python train.py --num_hidden_layers=19 --hidden_size=224 --num_attention_heads=7 --num_key_value_heads=7 --head_dim=64 --intermediate_size=896 --vocab_size=2142 --hidden_act="silu" --norm="layernorm" --norm_place="pre" --norm_eps=1e-05 --positions="rope" --rope_theta=10000.0 --rope_fraction=0.75 --qk_norm=false --attn_scale=0.125 --bias="all" --tie_word_embeddings=true --parallel_block=true --init="normal" --init_std_qkv=0.0263 --init_std_o=0.0 --init_std_up=0.0263 --init_std_down=0.0 --optimizer="muon_variant" --learning_rate=0.00196 --lr_mult_qkv=0.7 --lr_mult_o=1.5 --lr_mult_up=1.26 --lr_mult_down=1.5 --beta1=0.93 --lr_head=0.00861 --max_grad_norm=1.0 --warmup_steps=200 --schedule="wsd" --decay_fraction=0.858 --decay_shape="linear" --final_lr_fraction=0.0 --batch_tokens=[65536, 131072, 196608] --max_seq_len=128 --doc_mask=true --z_loss=0.0001 --train_tokens=771800000 --max_steps=6621 --dataset="wikipedia_en"
Each number is 128 + 24 x the weight over its row's rms, rounded and kept within 0 to 255. Layers, rows and columns count from 0. The size above them is the row's rms in percent of the matrix's.

# layer 11 MLP down (transposed), 896x224, rms 0.121, rows 28-58, columns 112-223
size [ 93 104 103 103 110  93 108 100  86 101  95 103 103 103 101 106 106  97  95  94  92  86  96  99  95 101 102 105 104 106 102]
[[113 131 170 131 126 133 117 150 140 105 143 105 114  97  86 105  93  99 106 134  87 124 140 139 122 132 118 142 174  56 138 141 136 111 138 106 171 114 147  82 148 146 191 168 116 135 142 121 162 114 137 161 103 132 160  87 144 108 120 129 113 119 119 145 138  90 125 100 135 119 161 138 141 133 138 120 125 152  94 107 118 161 129 165 128  78  94 122 147 105 154 119 147 143 137 177 128  71 101 115 105 140 145 134 115 121 109 162 140 106 117 151]
 [166 119 131 151 124 156 119  85 172 119 122 145 164 103  91 135 174 139 140 120 100  95 134 111  95 122 155 110 132 128 124 149  93 125 161 102 117 145 129  80 119 181 107 157 145 120 160 132 144 138 117 123  73 154 141 140 110 119 162 107 117 142 141 129 124 127 125 114 181 114 156 165 163 149 121 133 144 142 128 160 168 142 126 129 134 112 121 114 148 166 186 117 113 140 154 134 122 108 124 114 101 140 179 147 107 121  95 105 189 118 153 144]
 [142 138  96 143  91 131 156  95 125 108 121 159 134 108 145 148 118 124 152 124 135  85 136 153 129 119 131 150 131  96 152 125  96 105  98 137 167 152 101 109 132 131 110  83 126 161 117 129 135 158 135 140  98 120  79 143 125 166 114 164 121 132 138 113 142 120 103 164 123 157 169 126  91 114 156 142 127 151 149 142 141 119 118  87  94 182 107 107  84 150 183 133 104 147  90 103 118 115 145 130 108 138 127 144 122 146 159 104 125 119 140 125]
 [133  80 124 150 166 116 117 113 114 109 130  99 109 116 169 116 140 122 100 143 109 128 195  93 107 177 104 103 131 112 105 157 153 120 123 155 122 109 130 119 118 153 131  93 134 102 111 125 132 136 131 163 152 108  98 122 117  83 127 110 147 113 161  97 135  89 117 203 137 141 140 119 167 122 121 110 181 152 118 121 123  94 151 125 147 124 141 115 181 127  78 139 144 107 143  93  85  95 160 122 111  97 160 148 117 116 157 134 123 139  95 103]
 [137 162 125 152 163 105 169 141 144 136  76 146 150 124  78 109 146 136 120  88 114 154 122 115 124 150  86 143 125 130  85  80 114  95 129 172  81 102 181 135 152 103  80 124 169 112 119 136  98  97 132 156 153 154 147 112 144 101 126 105 126 135 119 109 107 107 125 137 106 172 145  93 151  99 109 186 120 103 107 133 108 135 102 138 172 115 124 139 124 122 108 138 104 151 124 133 108 155 122 184 139 129 110 151 114 142 121 117 131 136 158 110]
 [119  94 127  83 162 133 164 144 149 130 102 102 148 112 129 149 137 121  81 129 148 109 139 105 138 100 115 130 181 157 164 124 156 117 133 137 139 143 117  99 114 112 160 129 150 183 130 128 169 129 146 124 143 145  87 163 133 121 193  90 139 103 132 119 117 134 138 120 123 127 145 149 140  85 115 128 119 110  99 128 141  92 154 168 128 106 154 101 148 156 142  56 112 147 130 101 120 139 143 112 118 144 168 117 159 127 153 154  84 103 105  59]
 [141  91 138 168 137  85 148  99 135 113 120 125 190 128 110 132 112 171 138  90  79 131 137 136 118 158 138 119  62 145 125 107 128 118 137 123 105 116  72 142 154  98 140 150 139 100 117  99 149 152 122 157 137 142 139 172 133 114 114 147 136 140 105 124 106 122 154 139 130 128 139 134 149 124 109 158 122 144 126 143 121 117 144 141 111 179  91 118 124 160 133 160 130 105 119 131 124 140 115 137  94 155 141 108 119 121 149  81 116 136 133 137]
 [156 118 122 100 171 141 103 100 118  92 151 124 102 142 108 111 145 126 114 116  93 134 171 114 125  95 157 110 111 151 188 122 146 156  96 162 164 155 110 108 138 152 196 104  84 131  99 107 154 161  53 131 138 117  99 123 133  91  97 115 147 145 124 106  91 138 150 127 128 125 112 125 131 139 151 134 144 131 150 139 126 121 113 138 142 137 107 115 106 127 114  84  96 112 139 124  98 138 157 147 105 161 159 123 121 173 128 112 120 125 112 157]
 [154 106 152 150 128 144 164 124 111 152 120 147 133 111 133 119 108 127 119 106 105 132 117 132 128  96 114 129 146 135  82  99 123 147 127 131 109 127 130 142 118 141 135 136 124 130 107 103 116 130 184 133 150 143 139 127  95 120 123 130 112 152 135 135 136 126 145 138 152 166 133 115 145 118 121 111 135 152  40 113 121 135 134 123 177 141 126 151 130 137 127 160 139 134 109 102 105 136 185 136 103 144 169 118 128 153 125 100 102 164 102 157]
 [ 86 124 126  95 133 118  89 148 101 111 118  99 124 162 132 171 140 147 128 133 111 116 107 111 136 148 170 137 141 165 135 121 111 119 144 117 143 169 101 123 139 128 123 139 175 127 106 106 131 166 150 113 144 106 100 113 113 166 114 148 183 106 102  69  88 114 135 124 166 133 101 126 121 114  83 130 121  87 143 118  99 141 133 160 165 187 127 122  90  75 102 119 127 133 131 118 145 155 119 149  51 118 129 117 168 133 146 131 156 123 106 136]
 [116 104 113 159 182 135 111 114 142 153 146 133  95 114 125  88 106  89  81 111 140 182 112 161  87 107 123 101 152 141 120 106 168 109 137 105 131 129 131 155  94 138 166 116 122 161 144 143 112  99 135  94 129 108 132 130 117 122  72 105 124 151 105 118 108 144 105 107 124 137 109  96 141 136 167 159 140 125 135 117 109 128 110 144 102  69 177 120 115 114 138 103 111 143 121 104 116 142 118 154 123 151 120 191 106 164 111 109 159 102 170 158]
 [121 116 136 119 122 151 133 104 129 169 137 161 150 147  91 147  94 120 132 103  92  92 112 117 103 130 136 120 142 141 138 166 111 193 146 150 152  95 120 133 129  87 130 129 152 169 181 115 156 101  96 116 120 129 111 120 127 158 131 160 147 136 136  91  99 111 167 197 151 155 108 165  85  91 121 143 125  94 114 132 100 155 129 134 156 106 122 145 106 145  88 117 122 125 109 122 146 127 100 157 133 122 172 199 120 142 112 133 129 120 124  88]
 [124 102  96 116 153 117  97 136 168 138 130 146 144 108 121 115 146 104 118 143 125 149 151 143  90 150  95 134 100 137 148 113 110 109 131 105 133 114 150 114 169 141 152 102  94 119 126 126 112 141 138  92 126 133 162 129 123 134 150 130 123 180 133 191 132 140 112 139 205 134 101 116 132 170  99 144 140 135 126 115  76 137 159 117 196 162  89 109 132  93  83 197 116 128 151 146 124 148 154 174  83 131 158 123 120 142 101 126  88 110 126  78]
 [133 147 126 130 137 146 101  67 150  93 143 136 160 105 127 106 144 134 128 137 146 112 123 142 152  93 107 119 138 118 117 106  83 118 123  97 136 133 132 137  96 113 136 152 144 133 127  85 153 116 120 150 104 138 182 141 112 142  86 123  57 126 146 124 136 155 178 147 125 150 115 106 164 157 136 131 155 125 115 134 114  99 117 126 101 134 148 107 124 107 108 119 111 157 118 152 111 115 115 117  94  95 152 124 147 122 131 138  90 128 118  91]
 [120 128 138  93 160  98 111 146 141  69 111 129 127 136 114 147 106 153 115  97 139 110  99 151 154 122 126 116 129 150 141  90 122 128  91 132 135  73 129 112 142 154 141 120 127 131 153 129 153 119 124  97 126 103 108 111 162 136 158  99 129 158  92 183 113 121 142 142 126  76 115 133 123 118 142 137 146 120 140 107  89 155 133 152 120 135 159 135 137 114 151 134 117 149 153 132 162 140  87 182 151  93 133 119 111 129 141  91 167 146 142 141]
 [ 60 129 150 132 113 144 137 162 115 126  94 100 161 136 160 129 103 167 119  96 145 129 133 164 116 123 140 114 123 155 131  99 124 161 164 152 127 137 102 111 150 139 102 136 133  98 107 136 111 114 128 147 135 172 139 125 153 112  97  78 125 109 101  93 143 138  88 110 124 107 106 115 135 139 152 158 122 102 121 137 130 121 138 157 114 137 144 145 203 149 122 117 120 105 152  92 106 122 106 120 113 134 125 182 144 154 136 125 130  96 181 135]
 [160 143 111 156 115 129 127 150 122 178  84 107  61 122 108 117 169 142 133 155 141 135 109 132 133 110 130 126 168 154  94 172 124 138 122 153 109 144  79 150  95 179 150 140 119 133  98 119  93 119 132 129 111  81 137 129 129 114 144 102  91 140 156  81  97  88 104  98 125 147 135 159 112 148 113 153 140  89 124 132 139 135 174 146 174 176 125 198 129 124 129 163 125 141  93 144 134 106 109 130 106 118 143 138 143 115 119 111 103 102  90 145]
 [133  71 133  99 138 161 146 133 141 115 106  98 132  97 103 127 139  85 137 128 127 116  97 148 125  89 110 112 152 126 144  96 113 137 168  63 101 153 101 144 115 105 118 118 161 164 114 167 108  99  93 132 122 111 119 138 132 168 189 169  79  80 137 118 120 164 135 128 105 116  99  97  96 134 131 131 156 133 109 151 102 120 147 109 175 191 142 113 131 124 145 118 132 152 145 166 118 161 145 140 166 140 164 103 154 103 147 114 161 126 134 104]
 [112 123 168 140 133 115 133 168 140 148 131 142 177 134 131 166 148 122 138 140  89  92 125 158 100 128  97 131 110 134 120 152 126 123 100 141 143 131 167 110  94 137 152 117  63 173  39 171 119  83 152 138 153 154 135 114  59 103 106 130 108 125 128 141 101 168 121 108 137 135 140 117 149  94 121 168 127 146 142 160 123 173 155 108 122 124 136 164 101 137 154 148 156 160 150 144  94 107  72  92 133 138 145 134 102  83 143 161 135 144 118 151]
 [164 148 105 177 123 128 159 131  93 145 100 123 143 142 129 130 168 141 155 138  98 135 146 142 139 149 160 116 171 118 140 134 113 115 128 168 147 105 128 105 122 140 131 138 222 146 164 143 129 133 115 155 118 107 157  80 141 114  98 143 145 126 142 119 108 125 128 106  78 120 165 112 140  75 162 120 112 111 120 165  90 113 107 132 122 147 144 142  98 122  97 122 143 129 140 100 125 121 127 128 111 153 122 125 113 104 108  96 142 146 137 125]
 [106  98  88 156 132 133 108 112 151 140 131 149 107 134  75 135  86  82  87 147 136 142 122 114 136 105 128 129 121 129 110 136 151 138 114 119 126 143 105 125 147 164 138  94 136  75 153  91 105 168 122 121 149 126  94 143  63 133 173 117 154 163 148 151 183 107 141 156 112  98 139 116  85 112 132 138 111 149 102 123 130  79 136 161 119 134 122 159 122 137 133 145  88 109 102 124 115 144 142 134 158 124 144 157 179 149 113 109 150 120 121 125]
 [128 104 121 129 132 153  97 138  95 133 148 130 115 119 103 104 103 138 130 168 107 111 121 120 140 117 126  96 165 101  52 160 134 124 128 162 188 129 135 157 118 143 103 133  99 138  93 168 154 174 120 137 156 124 114 101 158 112 152 131 116 130 130 132 190  75 118 152 138 125 160 133 105 139 120 132 131 149  85  91 131  69 163 110 111 125 125 116 136 121 151 140 128 149 112 115 109 126 155 117 131 117 123 111 114 120 101 101 127 148  91 112]
 [109 115  90 130 101 175  96 105 151 156 143 101 128 101 135 100  84 102  79 122  88 111 141 141 100 124 158 139 158  97 130 143 160 110 137 171 158 123 158  96 122 151 104 159  85 136 106  93 136 121 162  95 108 115 175 113 143 136 128 118 143 110 150 138 130 176 134 121 111 130 134 145 134 126 147  93 146  91 157 158 125 142 143  97 127  94  83 146 107  93 126 110 116 146 145 160 150 154 209 171 138 133 140 111 121 149 112 114 145  75 106 148]
 [125  81 182 140 161  95 106  97 108  98 132 143 159 158 127 125 112 115 118 151 133 179  98 125  93 111 116 148 145 121 130 141 147 172 111 143 130 106 143 146 116 133 121 132 109 156 146 106 147 156 124 133  96 132  91 144 159 150  98 117 121 103 179  96 155 137 125 152 144 144 137 103 142  95 139 160 116 130 127 139 106 135  80 107 100 154 142 142 137 148 142 118 121 109  99 185 115  93 116 168 113 131 109 193 146 166 130 117 150 110 115 129]
 [ 98 191 110 137  88 137  67 135 130 160 105 130 151  97 126 123 108  73 129 109 128 153 143 113 112 138 131 153  89 130 125 149 146 119 101 107 128 128 119 142  91 152 145 142  83 103 156 153 121 124 156 133 136 116 142  78 166  85 123 116 127 154 124 144 103  67 120 106  98 117 103  77 156  85 115 121  81  97 169 113  90 145 141 145 155 177 113 115 119 155 136 163 141 123 121  78 156 110 119 107 163 146 135 147 123 144 121 125 162 134 161 139]
 [120 163 134 146 116  93 142 108 132 134 134 134 137 166 118 127 151 129 165 122 140 147 126 119 106  91 103 118 123 138 143 175 126 139 109 123 144 172 117 140  85  98 149 105 109 128 105 163 167  73  99  93  61 173  70 127 122  76 110 131 110 109 141 126 110 106 135 118 148  81  86 116 167 118 149 117 166 178  99 163 124 123 124 122 149 142 132  80 131 129  80 146 166  96 166 143 119 158  99 119 108 129 158 179 171 111  94 136 143 137 151 127]
 [155 112 174 153 142 129 127 106 140 109 135 134 127 116 103 181 138 136 103  68 129 116 114 149 143 162 145 125  85 158 104 167 126 104 115 112 124 115 113 122 112 134 104 173 134  86  93 189 151 141 105 119 133 106  95 133 134 120 109 130 135 154 147  95 138 105 142 149 146 131 164 104  92 108 136  92 175 130 161 122 107 131 128 152 107 110 130 123 132 167 165 132 121 103 132 141 128 111 107 146 116 165 132 116 122 135 116 124 153 112 115 117]
 [ 99 139 133  79 113 117 154 125 106 137 162 148 128 136 127 112 118 143 165 117 117 136 147 123 139 122  86 165 161 171 162 169 163 130  89 109 116 183 135 118 124 151 112 131 148 162 114 139 113 132 133 152  93 117 104  88 111 175  91 115 142 161 170  95 148 136 161 113 109 125 174  96 131 107 130 114 139  84  85 156 114 137 150  87 151 187 101 134 135 121  90 151 132 136 144 140 167 101 149 141 101 113 156 151 110  84 124 103 151 108 133 147]
 [124 105 160 113  76 116 163 104 105  89 120  59 140 136  79 138 130 149 156 146 145 155  96 115 106 126 107 146 133 104  96 129 159 150 120  85 128 115 124  88  96 144 134 123 103 114 139 133 171 129 158 102 138 101 134 107 142 151 132 111 147 175 152 154 150  90 139 116 162 126 130  83 115 135 148 137 194 157 110 146 119 107 104 124 102 152 105 119 144 103 124 128 105 122  91 138 157 144 102 115 137 109 140 118 145 116 127 137 145 124 123 131]
 [164 165 120 176 114 141 135 186 111 195 130 155 135 102 173 158 162 136 103 138 138 104 107 127 106 129 132 140 122 128 135 150 116 129 108  99 135 144 148 111 109 135 120 108 155 103 147 113 117 139 133 178 142 161 133 115  98 129 156 118 128 154  87 160 110 124 111 124  89 127 137  87 115 145 146 116 126 112 103 155 112 128  83 125 144 189 159  33 139 129 134 106  86 103 110 156 134  94 128 147 153 134 173 136 104  93 127 107 163 117  91 159]
 [149 107 120 122 141 170 134 169 139  90 122 176 106 112 140 107 129 146 177 184 146 173 131 127  95  85 170 118 136 143 112 125 137 121 121 173 128 158 163 119 150 139 143  87  69 124 136 114 148 127  87 144 129 133 129 112 171 143 140 154  97 108 131 118 122 122 143 138 153 119 110 104 101 121 127 123 107  90 125 101 138 109 125 137 159 125  99 108  94 151 155 124 130 125 167  98 121 114 158 123  82 109 125 106 148 121 153  59 163 140 116  65]]
# layer 11 MLP up, 896x224, rms 0.0995, rows 29-59, columns 112-223
size [102  99 101 101  95 107 101  94  95  99  98  98  92  96 101 101 101  93  96  98  91  96  98  95 104 103  98 105 106  98 100]
[[135 123 181 136 114  74 147 139 136 104 139 130 145 135 142 130 140 151 122 163 138 134  96 126 146 119 157 115  84 127 120 136  84 159  99 114 119  82 120 126 126  80 127 105 128 121 116 114 150  90 129 124  86 147 103 129 177 123 136 114 180 101  98 114 141 153 104 101 111 115 180  86 159 126 132 122  97 134 154 131 111 141 109 167 130 127 149 139 125 138 170 154 159 103 163 103 113 125 121 122 173 145 164  87 123 155 117  93 121 138 128 129]
 [146 124 132 101 133 148 115 121 142 150 154 115 114 130 185  94 139 115 119 148 116 143 143 114 135 113 111 113 130 154 173 113 118 114 141 109 125 118 132 113 143 127 132 136 134  91 126  88  98 149  88 141 116 111 108 153 159 122 147 122 137  99 141 130 114 154 170  96 126 127 133 152 144 121  99 119  91 155  74 143 109 176 185 133 194 113 155 126 144 127 158 110 125 135 123 142 164 157 126 130 144 127 155 135 100 112 116 121  67 137 147 119]
 [113 138 126 132 139 129 132 116 143 162  75 108  98 145 177 156 135 127 107  84 120 131 160 117 156 143 152 137 152 131 146 135 139 154 121 111 113 157 155 136 103 127  95  90 101 129 168 129 127 141 114 189 129 122 127 129 107 142  96 159 162 119 104 114 146 118 128 158 118  98 114 113 112 146 117 142 134 150 119 141 110 100 121 145 127  77 141 144  48 165 175 117 154 130 115  90 151 158 121 109 105 145  84 159 120 169 133 122 139 142 156 111]
 [112 136 129 116 133 132 110 101 128 166 152 170 117 125 128 116 162 151 161 125 124  91 139  67 127 159 106 153 152 130 115 105 109 104 137 155  97 115 135 125 107 130 109 118 102 136 142 124 120 123  84 106 126 128 118 138  98 121 130 133 153 155 113 208 105 104 149  95 116 103 133 109 145 149  87 108 134 162 136  93 101 132 119 135 122 133 131 158 127 103  91 124 128  95  94 126 155 102 169  90 138 136 152 104 105 142 154 148 123 145 101 112]
 [114 107 130 143 125 125 103 151 123  91 106 147 140  93 151 111 114 139 159 108 106  90 167 130 117 137 107 172 115 117 134 124 136 124 174 141 157 160 138 135 135 100 109 129 104 127 117 151 121 142  99 110 104 142 148  88 152 125  78 197  98 104 150 136 133 123 132 173 114 130 109 138 113 165 132 115 140 147 152 157 133 119  99 159 114 146 133 173 106 132 148 132 120 101 152 185 110 128 128 148  85 107  68 133 113 171 136 157 138 139  98 155]
 [ 75 137 121 138 152 124 135 115 168 126 129 136 126  93 139 109 150  86 115  83 160 125 147 167 163 117 139 188  95 131 126 171 131 102  85 156 151 121 180 126 118 102 124 120 139 129 109 127 126  93 152 129 194 136 143 138 139 147 131 110 155 129  98 158 107 147 109 122 127 128 130 119 168 146 115 132 113  54 108 131 131 134 130 136  66 132 142 108 151 153 134 116 137 133 130 108 152 143 131 126 130 148 131 179 100 134 127 107  98 165 119 148]
 [116 139 137 142 148 106 175 131 138 157 130 112 134 101 132 156 104 155 181 106 142 141 117 111  74 125 108 169 136 138 108 141 104 176 118 131 107 102 126 155 122 142  87 112 121 135 119 119 155 188 146 134 173 120 125 154 151 143 118  96 101 137 132 134 123 158 102 112 171 135 119 118 130 115 136 145  86 164 123 113 174 141 119  97 102 166 117  91 144 175  94 161 141  75 103 154 170 128 119 143 140 114 118 128 152 116 146 146 112 116 192 109]
 [ 70 126 139 138 123  81 134 142 137 147 120 143 131 130 123 107  90 118 140 114 124  92 182 121 139 102 122 141 113 137 129 164 104 136 129  91 149 140 122 128 135 138 170  84  98 147 168 133 133  84 149  92 130 123  97 115 105 143 127 152 114 155 151 132 105  85 136 132  93 115 142 130 127 132 138 138  93 122 194 117 142 102 107 117 133 134 174 159 117 108  61 109 119 140 123 128 121 114 129 152 131  99 114 117 124 162 163 125 149 181 117 157]
 [184 129 139 132 121 155 130 150 157 144 111 114 115  99 178 126  84 151 120 175 114 107  86 123 129 114 122 127 147 103 118 127 136 131 132 119 120 125 117 132 117 138 164 132 125 140 138 138 157 143 148 139 153 113 129 110 115  88  94 129 129 136 116 111 126 155  87 123 166 130 159 130 102 153 133 142 102 144 121 164 191  91 133 150 144 125 135  99 151 153 143  99 117 100 126 110 142  98 129 146 108 141  81 130 110 121 123 118 108 117 156 176]
 [104 142 161 107  94 122 121 149  96 152 147 161 131 162 159 135 117 116 139 150 146 111 130  86 131 126 151 159 112 142 157 184 102 116 104 139 108 111  98 154 153 106 100 151 107  88 112 116 143 160 202 158  96 119 129 152 117 135  94 132 160 124 150 142 155 122 152 177 146 137 109 126 115 134 110  68 123 112 135 112 155 120 130 110 128 109 131 149 140 134  80 113 157 106 115 128  97 106 105 166 129  99 142  97 176  98 165 138 102 141  94 156]
 [129 161 112 128  99  95 129 144 120 144 110 122 103  83 137  93 162 157 134 107 127 158  85  73 151 120 116 146  97 115 147 126 133 104 114  87 125 144 134 138 171 163 148 128 165 130 145 124 118 117 134 163 138 119  79  95 123 148 183 125 172 150 137 142 113 129  90 148 119 147 148 135 133 179 126 107 100 124 167 161 201 114 184 134 141 162 156  92  72 115 154 124  89 133 128 131 106 123 123 135 158 142 150 122 114 102 146 135  85 140 147 153]
 [143 152 112 177 144 122 152 111 101 126 121 176 103 123  90 120 137 119 114 123 152 153 160 109 123 108 111 119 129 170 130 116 172 120  92 111 125 102 133 157 169  88 132 136 162 126  97 115 158 107 144 118 134  60  83 124 126 139 175 129 167 121  84 135 108 111 133 122 122 126 110 143 155 150 134 130 151 135 144 142 168 185  98 115  87 119  94 141 132 119 137 146 148 110 132 141 167 111  96 126 131 123  78 160 161 171 113 148 112 117  97 128]
 [118 166 136 103 164 131 192 121 137 118 118 134 114 156 139 157 117 154 141 115 140 111  74 116 124 118 165 144 102 136 139 196 111 131  81 139 105  92 111 120 165 141 113  72  91 155 159 128 126 168 175 140 156 120 118  94 131 144 130 160 181 133 137 123 106  99  66 134 100 124 143 114 152 107 117 114 127 123 131 106 152 110 175 162 147 171  91 154 102 139 123 125 134 139 123 106 125 144 126  94 153 170 122 138 142 176 120  85 155 114 127 130]
 [105 111 131 100 116 159 188  83  63 159 135 146 167 120 104 109 152 128 110 102 166 140 110 107 103 144 142 118 154 108 117 111 131 134 162 116 154 132 110 131 120 148 107 121 122 143 100 122 129 131 150 159 104 141 119 118 104 102 162 102 120 125 146 169 144 123 137 120 133 122 136 123  95 127 111 113 130  84 168  71 120 121 148 130 133  94 101 130 132 128  97 123 175 121 145 113 176 135 160 154  93 207 122 110 150 112 141 144 137  91 149 145]
 [ 99 138 152 140 172 153 125 143  98 114 135 169 172 137 117 125 124  84 143 126 110 124 117 116  98  96  99 154 102 132 139 160 133 153  92 127  93 161 123 120 171 134  98 140 141 151 149 161 141 105 107 135 143 157  84 109  91 160 142 169 140 156 113 152 143 131 100 159 128 157 100 128 139 110 149 123 136 122 139 141 107  76  79 146 105 176 133 115 143 140 139 129 160 141  72 157 148 120  91 110 151 109 134 157 103  47 140 136 113 145 101 119]
 [125 144 101 128 144 159 140 105 122  96 153 173 123 146 151 119 112  91  84 152 135 148 157 125 134 156 132 143 122 127 120 112 158 117 114 120 138 130 154 109 139 147 136 115 157 149 115 189 137 198 112 145 118 125 121  91 113 123  85 158 170 114 120 120 142 155  83 142 145 133 159 117 118 108 112 103 131 124 115 146 121  93  86 119  83 140 168 135 106 175 138  91 152 113 127 139 132 139 135 139 161 160 116 133 145 159 131 137 135 173 137 145]
 [128 141 148 159 112 134 133 163  99 119 148 106 160 148 156 117 137 115  89 136 129 120 167  87 180 108 143 164 116 120 126 175 141 175 104 116 139 153 130  79 177 116 130  96 151 142 138 116 108 156 142 106 130 105 120 145  72  68  89 113 121 199 101 153 104 147 132 132 155 113 111 133 164 121 131 140 140 142  98 129 105 119 160 170 112 136 148 139 119 138 154 138 138 104 143 121 132 111 131 122 124  97 125  88 133 102 129 163 114 133 110 114]
 [135 126 139 141 103 138 151 136 138  93 130 144 111 112 169 137 132 139 152 111 110  88 133 109 153 115 114  93 151  75 144 127 153 139 150 136 140  81 120 126 151 130 112 120 136 126 171 105 107 156 140 119 104 125 159 122 129 143 106 118 148 106 104 141 121 102 133 144 138 149 124  99 129 159 114  35 166  82 120  94 128 104  96 174 138 133 118  84 143 146 149 131  79  87 138 106 119 146 161 150 135 117 105 139 148 174 113 139 177 124 159  90]
 [154  91 126 106 146 103 147  96 122 122 132 153 132 134 105 176 104 123 142 147 112 147 131 143 125 120 117 133 101 161 123  85 142 139  78 105 137 133 145 154 110 117  92 108  97  99 130 118 125  90 123 109 157 155  94 136 109 132 133 107  98 149 103 148 152 114 123 135 187 122 141 119  56 176 145 152 163 141 145 106 153 148 110 125 119 135 138 134 156 147 129 129 115 121  94 117 151  98 128  85 165 160 143 142 138 146 164 176 139 153 113 136]
 [135 128 148 150 103 109 159 123 119 123 124 153 128  80 148  92 125 139 185 118  82 142 142 141 164 130 112 103 132 178 122 126  97 158 136 152 119 116 174  90 128  94 124 181 123 122 114 137  96  94 126 117  94 150 100 120 154 135 106 129 103 119 166 139 133 138 121 138 121 121 138  97 122 127 158 148 140 144 110 131 123 134 173 126 114 126 126 102 105 113  62  93 122 143 121 124 132  93 145 223 107 125  96 127  85 130  99 132 129 125 151 168]
 [133 158 130 116 121 114 171 156 103 131 123 176 166 130 164 101 124 134 170  53 127 156 151 130 132 136 110 175 121 161 156  92 144 131 106 128 101 137 140 153 138 152 118 126 132 136 164 101  90 131  98 184 116 169  95 146 123 140 154 110 113 166  89 105 109 106 135  93  91 128 123 127 116 116 129 134 127 144 195 171  68 157 113 143 165 131 143 155 118 124 134 132 149 156 135 116 112  96  86 156 102 137 150 126 144 134 136 114 136 121 111 162]
 [130 148 152  80 126 111 133 130  79 156 139 162 154 100 164 151 134 159  98  78 168 101 186 124 112 119  92 149 109  99 147  90 129 122 112 118 141 109  93 136 131 121  94 140 133 102 124 160 158 133 140 173 140 138  97 153 127 171 176 150 131  90 130 132  85 123 143  92 116 107 133 128 172 137 107 153 134 149 119 128 141 116  95 143 157 149  96 103  93 132 145 119 116 124 102 110 127 156  74  93 126  92 156  98 125 109 107 139 115 165 115 152]
 [141 155  87 144 145 146 114 169 104 121 156  99 129 108 130 123 153 137 142 153 111  92 133 157 134 124 118 153 132 123 140 169 158 150 105 147 135  84 143 123 191 176 102 117 116 145 113 123 114 119 159 150 119 139 103 138 154 164 128 100 142 141 124 130 120 136 153  75 115 146 127 107 133 123 151 124 160 163 141 188 157 117 129 123 176 146 106 133 132 134 112  84  94 123 128 125 154 139 176 126 117 175 169 129  95 142 120 139 144 142 159 105]
 [156 112 147 119 161 105 171 151 147 130 125 100 100 152 117 140 195 136  68 132  99  81 103 104 113 125 142 120 154 108 161 159 110 114 141 145 162 144 141  84 163 127 148 111 112 104 124  83  95 153 153 139 161 155 100 171 144 117 136 140 125 119 150 102 134 153 150 162 118 112 115 177 131 155 195 115 156 118 116 127 147 134  97 120  97 144 159 150 130 125 115 126 159 118 115 117 115 125 121 149 125  97 127 120 125 129 136 121 116 122  97 117]
 [149 134 172 114 112 173 100 123 132 110  86  99 130 155 132  92  99 120 150 113 133 139 110  91 125 151 108 136 136 136 122 128 142 106  70 144 155 144 125 141 114 139 125 138 138 137 101 130 108 130 140 147 133 136 140 162 202 132 103 146 108  74 149 145 103 106 129 116 167 132 106  94  85 130 136 141 111 107 121 151 130 144 110 170 138 119 122 109 147 108 153 182 109  64 147 103  92  97 119 122 128 139 105 119 135 150 128 159 107 155 131 131]
 [144 143 161 119 152 134 109 126 140 141 183 137 105 145 128 144 138 157 148 160 164 110 142  86 141 169 126 127 130 135 105 101 113  77 142 137 151 121 100  93  93 112 141 101 117 125 147 152 134 113  95 112 186  88  85 139 155 118 136 101 104 109 106 131 117 119 144 117 105 176 110 103 141 116  94 148 135 150 160 145 113 159  97 154  99 170 154 148 139 113 130 143 150 116 123  92 124 113 104 125 114 124 140 144 125 103 146 156  78 119 150 124]
 [157 132 148 157 145 108 135 146 105  88 172 106 133 139 131 105 153 115 121 101 116 120 105 151 109 100  88 147 139 121 149 104 139 139 170 161 122  93 100 103  77 124 120 168  84 117 107 128 117 100 127 142 114 138 128 126 153 107 102 134 107 121 158 172 150 114 146  65 141 111 104 115 105 137 104 158 119 168 114  98 131 121 145 141 149 160 143  76  86 140 125 108 132 121 103 120  97 145  90 155 128 125 130 102 123 110 125 103  85 124 113 118]
 [100 119 158 117 145  88 158 108 115 142 126 130 143 126 115 110 114 112  95  80 111  88 131 104 125 153 124 164 102 115 127 142 161 147 138 140 120  77 129 157 139 110 139 165 112  99 137 102 147 105 127 139  88 159 136  89 123 101 140 192 138 137 140 101 123 129 114  90 138 109 105 147 134 115 109 146 152 112 132 147 133 141 121 145 170 130 106 142 107  88  92 114 167 116 104 121 145 149 104 134  88 107 151 137 143 154 157 144 124 141 125 133]
 [145 140 139 110 163 104 122  72 134  81 114 141 127 156 116 100 118 130 105  78 133 132 157 147 111 155 114 128 139 126  93  72 108 176 146 127 123 145 111 103 110 121 137 139 112 130 123 110 101 113 147 151 167 115 124 141 135 137 153 135  80  75 140 116 128 109 165 116 119 148  80 145 133 159  94 104 128 126 146 146 132 162 128 183 141 100 143 166 126  96 135  99  84 132 150 141 145 116 117 142 158 120 133 123 114 125 123 155  99 157  96 127]
 [120 120 117 166 130 145 110 107 158 164 145  91 169 128 107  88 135  94 118 175 130  79 145 174 173 102 129 146 104 142 115 122 149  65 118  95 157 121 118 110 160  89 171 128 123 128 164  94 145 138 147 129 126 124 136 141 128 131  95 115 137 159 123 165 137 136  90 116 127 141 163 132 135 163 148 154 118 119 142  97 113 176  79 102 135 127 155  80 125 132 135 138 130  96 148 104 109 143 114 115 134 174 107 144 141 118 111 132 142 158 108 117]
 [183 104 126 105 151  98 107 134 112 133 129 140  97 137 105 130 147 122 128 150 123 115 132  92  96 131 169 126 134 153 137 131 124 133 141 149  75 119 126 143 128 150 131 156 117  96 139  53 140  89 155 116 105 138 109 132 176 156 128 133  79 155 156 103 156 141  89 118 146  88 182 132  98 114 146 124 110  84 139 111 120 107 130 118 143 141 152 120  83 102 135 128 108 135 114 126 116 141 124 135 101 127 160  74  89 173 128 145 157 145 162 156]]